Weights of a small GPT-style language model, trained from scratch on English Wikipedia.
Size: MLP 256 GELU, vocabulary 8192.
Each number is 128 + 24 x the weight over the matrix's rms, rounded and kept within 0 to 255. Layers, rows and columns count from 0. Numbers have three digits each.

# up: layer 7 MLP up, 256x64, rms 0.152, rows 145-191, columns 0-63
# down: layer 7 MLP down (transposed), 256x64, rms 0.146, rows 145-190, columns 0-63
up145:104122128119122126141115168079062146179116124140129136144094153096134146113132134111178117101166097176112113137152113106165069122128162166102108140094153126154104137105103126102132133115113113
down145:133117139124115100105092134140183117201130134105111130084167137125113154150088096104186178127098132125126160125123149138106103155123128091089141146152119158147115120113130126110154146166134141
up146:136118094147148112093154125157169123082149083100111127136133137125145108091116086094143128112131102117171160139142151177124115118159164114133130112107155122109180075165135066109145136117168146
down146:142093132130101135122144164117145060147097143170148130118149120108111183119167126138102152142148124130131105132106119108116131109128085128158127149112085184127160136150107158148110114170103118
up147:132131134107097171125121155087171145119138130092155102113143158160113093160093123091143129128131166117140106106153121158146096186120115140124128119120118092124091101114124090181148144081133141
down147:102125131118159103141148120121077176140104146110139099106144110159099121126162122134142111153209103148108102140129137122135135155121159126146158191175132109145104149103099166102138141109126172
up148:127141122159173096142122181118108129152102137148147104067118130126124150160144097115121112153141164127136114165098120137143109145088145091160095192108096113159133117142118089146161180128113098
down148:160132115087102119125132120089132128131148117156139151168089125113143086140142113117118091153123145068079137126127128096158152122102123130120168206121127141135142120117138115117108108077099105
up149:156157070139118123144087097072159165105118116129130168124159116156134135110134142128161158137171178142108083139142162118126146134100156091073132126149154116102144143107141100127116133117116146
down149:118090174101086123126120179157154094126109123128130121134090122119076140151139111135093117124085077121145116119089089095142086118136077130182108173143090129142120102143126151136114111121134105
up150:108155158158154130078126142156111151130119113085133106130112127125119114136173167124139114168118136140095139134118146102121125117138159157117127123094128122114128149127161138141136096087154117
down150:136105081138123136167121103144134112118104139162106139152124159120152144140115102151101148112127108121148124148139104171102143142119150117132107116162121135154146100157144098092113116137111146
up151:128154094122165138154069150132120123115146109105137124123137181164096150131149147131133129125108116115085112130148142101115137126149161106126117159047158127076146178121117128114149153131125145
down151:141144138115142091133124121121088102104157147121114091107131156142159112154177169121135096138135110140102150099126186095115123137115127131050133122119135111077138142122131080144136146136111134
up152:130121136076120141112123112098114128092169133109143146115168108114126120110166106132153088061174080134125098123158147113112139188155160134101106140091154139102142158163090124124140107139154139
down152:101140134160163124102188082107134106143113128153126135121092158133150097161139167135081122095142135127107104111072118153108160107134086141115095122147103097109153141124122107122124102091132154
up153:186118131156135058107154116136154107129106141103128144116128132091157116164139122093120113122148139119122134113148104125142146117122135135143150127129121089152120134154107101122152163143157120
down153:104130127101118166148077158132129129104137114141120130092109120116110121070108124119144145094099133130127126130136162129096150121113144121124103151104115163106106110129167129137096078130106145
up154:119123166102199126143162105104084117114127092074130121138151134082161110117158153135140137094154164118109122135148165127144154140127080093174088087146121108106130139161133109100116126136165091
down154:117131129158135143112090110175193118155088138090118141110169133141098190193113116145125124103125142112155178132085111163136084134176103110111155117114140113106121152080112109116186156133118128
up155:157117108140128115137116127099133132118129155112114156123132112147094170103134103130130150105117129112167140156139133121176176098084120062157129120116160125121157135114128084120131109121118173
down155:126155145134174170147114118157120145136127115134160122183137158115163100115119142137136142144126153142125107079163140147086113139117115116086121100144154114124084114117109127138132133122129129
up156:122136154106060101109178152120146156124112094148161168134110171138106140173175126090102160131163161140144141076032094130086136140105147081123135114168148121169127173142135115088061101115163112
down156:113117089150174129132058137129119114091137134096103109146146099117143146107092075134152077038105113137125100143163134106147156123149114168119093135094106109106122132107081157214195141114119148
up157:156117136138151120164101126126104134155154153084115142093139127137103107103162122126148173125141120110142082127115128110142149152081141123119133147146095119115165125122148108156104117135140126
down157:101147099098113123119121149148121116070106093130119098146100119125156129131108102133136108138124108119142134134153136116143127091122077088135116127102145160130144132115087146165110143142156142
up158:105099132159167119174107135135163135147103137122129049152117107126083120124112099110118144149141103154151116141150119185114165179113121091112153168141188145116092157139086100121158108088120103
down158:114130094144107131114102155131115164102183114147092172113155113096102132159116120162160125192069121124142192098107108127125201127109162137129183142172083100056160130130100142113100138110095152
up159:076177099174121125109125141084137092125136107122109150154140111125147154143156119121119131095153110190137130135152130169099095148115141072156135172121178099163118109094091118145130084121152128
down159:116139125143145129117124133139066166135106135139145120100152103128123097166131120011080115132169135122125117122122144119100059113089142207142142128114112122130105158102160113092125184169163136
up160:128121151112121126113140151114141126121132078069143109111124119151141113169145157147133124105117100099128121150113118135148147080147115109148160156124166086144141143124119114136114155179114108
down160:131117108145122129138099111148141122127113124138122116123099108124141126159133126113115122112125115156111121126133133149099118118101151138141110096141139100110109136152174142135102118149101129
up161:082143157105133130119150139129124146106122155089116129131137128130153151133136098082126108137113148136129128138159103172123116167129149107113156090140142114114123142105073132086130112120162081
down161:165112180120127090129133120106146126116087123102188154165147155150055121102086145128146163134130124122146131123134086075128101107116104147183124120106105105162087146101166088184140202087113145
up162:177159145120160126186139094103168090095137155141107137133145106146090127101137079112126128099138123128093156137152129107166125113168148106121143134114101161123142111090154097087135127112140122
down162:161142102160104126128182126157125105137123122078130095136127129163090112161130126128091110144175135097142156131136149126082107116133148115113139123144170163165135155124133128120116160134112145
up163:091086123129123106148141133099101098138138098110148144139123140079119124129180132119136156183146121179094150115133134095098142117144154117128110118126108150089117149140157123162163098137165105
down163:106124047092118119125117142129134125091138171136138103114146132140127121143116125176062120071183150074144090142104140128150131128126155099102131142174127093129125142148156156111125127103129114
up164:152155152121113135130174126135121158104112107079106099132138102150114110161148168121121130109103159159157114126139143162107125131121118124175099140177078119141136097143099104133158136120135123
down164:131169157141169157138120131145098141128159125132117094133111123136169105103121106141177118168119110092124168143135084143111145141106117123140131133147111157108115104136089147145117132118139117
up165:143109186103144109140169168104136149120095102101118140111131135137137145156119115079128135154111099113141110100105120076128107153144152126084154114154129093167162144122063148155129145090139097
down165:122130089079126109091115083080094107121124135104146093097126125094070096067116129133135146124149155110126082125123089136152167152165121102108106128126065114102118091110122108137164140092173119
up166:163095116118127162148088115148152163158113113160117094124111113102106142151124152119101143125157100159110134137152140121115140144187111126114114133153124115165157138092132117115124115113159089
down166:076154172130130129118120149129136120120133102123139162115125115134080123176120132117147194156108117136182152150113110118111132146129109103150118067173151140112138133126173148080113133113087133
up167:091158153132132131130123090118138106108110132148118144125151155146156141127158123131157113157136103121135132075079116110155121151109192162181157107132131146126089109122126101120162153125168143
down167:129110100133131140142106123137128103106124114136106123115101095091133122148121127132108124106135129138126141120120139140098119102112140129144113109115140104134106125154165121115088097145092128
up168:124115100094125114147146123129110136155117128134129157137170147133120123082127129106112175140110128153128181143137165138123111146142129154108111139098121160134128139115127126156164131095135173
down168:121162108117136135142129150161152130113139146139131119139123131122141120164102153124123135105139133129149127141124170137127123123129159136142131117137147101135101137130170124102107106126106140
up169:072128147122155084117147079135146126113159114146123130099123103139146112109167117133115129120162120166134151172129146125109181129147121068171155117079208149063082137122109145117124118122149128
down169:124109098114153101139127146113113128149132141120111110164152114138182125113113149099174127143160140125117102124152035103122149068182142157133107132170127116143106124123117129117120137118107144
up170:175103110112131123166131144105168102102174102137136149151130114133102133117127141149140119158128114125141108132112134108121092154145149097120120103153115089102125115185140122103104103120151132
down170:121126130136139130122158130169124126128091147126149137093150174143108100120131135098147092092089157117084112157187138088146146083124127128144115147101096170133122151159128177159104136113108176
up171:117145106061156121130166093136129103104132130125132163128158126126133145123146141109116136107103149154127141097122124133120141109109117135170093138123120128120113101134123176153181130134111102
down171:137164123107091115132142100157119122118115114136132139113142117138119123141096104105146124119142159143154079117110111106143114111111128069143130126122124131121107102081119120110127115111097150
up172:126137138136123114155117128126123096141191089105085120109125099133134097182136132084152161131113166133161115123121152151114152144165134107108151124137117108130097125159103125120108091128106096
down172:125157077146101150121097113139167138145103131131166166153123148132096143115145157169117093101159120122108101159109131100124091112074091155149102112136129138145142133102148132096153115140126136
up173:153118152116154144094178119092111132139159126122096138098123104101104141095132153104136173138136105130145161122129098117158156154130148129087142134118126092130167090141071122127151113125154099
down173:106137129099118135119123110106123178108129144125119115109158125158139144156156151133125116176110078129119131126108169133171150178139094135070154098132153130185178142129122159138116165101124120
up174:141124095130129114140129125130156146151104126128136149119123123124124142146123132116152138145111120124126117120142119157107159114152149149128121121121133113133124130134156156118108125101125133
down174:142061136145148128177147120107137138153111144118130185071159141139103127127117108084098128099085115144097132161098100134147141169148173179120073140124128068074145127107125123106152140053116070
up175:134148117115153161116145115105119131138127105126116119168115128098103105124135087110121107152143136148087088148129106132043120161119157192143084144141185133101097152148135119104109108115158129
down175:110136180121154123129170046103127161120124120081148128141147137110144131132137102151030123114128127119158147096116124148087136110124111129151136156145170135161135130156120131129169147137137114
up176:121135185171172132105158099169129143078123085156144144093150137155162103109117098099134156136086146147138171106141136116131134158096130109177103142117118109153141116104114135130091137141079121
down176:116109135168142109147138101131067141122126110143125141172131117111135146125121134144079106126096122117109127129142144078151130148110130115128211146088146134097094102108147119117157157139135083
up177:134141101138050064126137136128131136140134131141182148116111121104139101126158150091161103116183118199126128153145117092141083141141117148098104149155118116177122119128165113104153156123102105
down177:131109134083162148124098134116119107129118151120126114134136099128109148118106156100154144130095128100113119091133048158116163120163141170133131120156098124060128108118159137159159127118104118
up178:174160149156151082132098113114129174129115098115084093135114139152107143137178168120088160171133122151117112202121118133129129115147165144088120126137120116132150163135131115131134126090117123
down178:098094132122162155155177113142143073096132146118136163083164121125158138128092099131144132062129150093166082103148124137162129155118167088176194121113128127146108093096113107147072157098146086
up179:106087137122113123153125099169124115120119125162173127109112138133116086108140127114139119142149159120150152126162146177139148077119145151125107132128169141114154122129162132132154115141116113
down179:142135130126112123115134161120125131106111132144129104156123122130171114105106112126174163170113119110153160119113101133153113104154091107122149106130126164150155133106098128137135129165130132
up180:153156149185167090146154084070130112112142122110125098124176167093146162112162122113173074077115122118106132133147120149099126139103111114135169128131146161119149105099085112130138061124142124
down180:120091100098136093145066086130161096060121129086160072084156136157132172106152137137107128101180131164165136093151158159127200142151185135126121113128115132100156119122106126184172134189148105
up181:136141073158079135149110119144159127126101114080134157128140126156135125157074166137084116136108109113107112151130149153102152134160148137126095128142144172122157121158167086101156097125129106
down181:154154174136127177094130118122134131116113124131141116127096125121141136118112116132096125116131153154156124135095111157135127127174114130135109123127070166158155117105102140117079116143131134
up182:140162104156156087156120126168156147099108116151126134126133115154112123184119118113079154139087132154143099136148106112143150106093147118147125195124141119175097086088141141142133136081137134
down182:132152139095115108116133110129169108092124117130107175068127189122127104168122128131172120141153128118133149112118147156097152110099146151120156132092108145129144137123088119131134105145132139
up183:133122110141106150145122136150156152126108136134094113112119104125114113170136135142135144122094176140098148119105085145126132137150123150122093130155126121094098123156145100140146154140104085
down183:137153120115090133095127125132134120142111133113122109171144120111149127108130105141117111150127116099152147107115126140125122118133076080133132127108128192149131133134093124132127121150139125
up184:106122105124097161167118115127115100086112144131166107109119187113105154178136148100143163108151148122101116141151157147158096157173117133135151151109152125146172089118131097095131136133128144
down184:160106105115134130120197145158127118121128123153112121156121130132109103117093133155121163160139152135129138123141136127135128127102138174160137103119130181076133140134109124140119158148126121
up185:094170123179133160084154114090135143109155121203115076085128174156124132147104153104179181108155125173097151121100174159114111107148137106167099133100141129166117124120082115087157119128110120
down185:167080060136109133088118144091125113092152122119107125168126189154091128141119151162130106154134150123101126093120105152147111080151147120113090174178152093123157117165119119168177097100122157
up186:103091125110149110125133112154139107167139124157167175136193147139108132077185134119154120134132159127088104137137176135143156116067133110125121112195143108121135124142156125116132078146141088
down186:093055142110154131107101148110126144133120084130138138114132154166135173075126149088172144173142147154094097099170127102137175154127126062143136044148141120130067048083152129103138139124122113
up187:160136123123105089115108113111156144136113105158161126127144154133103161154121163125116115145143106144098145120124142119117106115086130177125132126096132139134129132105118092138172117088167130
down187:091120107116086095140117135131112133101126145089107096117114106122162129146141139106176123111109128091127167135164132115152138132119154077124134115147172129117124120102151172134103141164094129
up188:112086112150089125124119125110174128164107113121164116121135173139141164130167133174118160116073124143084111092116130110129135155152143157102077081101101080152133140120121143137118114120115124
down188:093131147146154098128124159147154172155120122063149150134146135117127124136131133082181146109137118109127155103101092163063125183134188147158116128159143124156187143120139114148094096108148069
up189:133068146109094090092126106143145127156173122098130146116120133101118136150143088147087142129169132128104157093123127103149160154162120092119088131133130102121071170151129147077119140134151097
down189:100169122138102141083136116111174109157109121131136127143124147129119131088137131080175139098134118127124134131125131165109118111162112135118116134082145178130180103106111124102116096134145141
up190:087144179100111124145164116099128118131129141129122140130143115139137128087168120139136136125123166164162117169127129159140178173159130136099141170108126143155098153127126129084128138137103105
down190:152118105157146143139092127136135109126141125129138097160091143115150144142130092115147108140162097133100121141145100112159104102139122078139142125107166137156149136133121134161124109106131150
up191:175091159134138098148166128131122107124138140119106153126140135121121116149152147086136123120097128149095095154154141137153104150134139083123098133126096151072142117125100155110106111118148149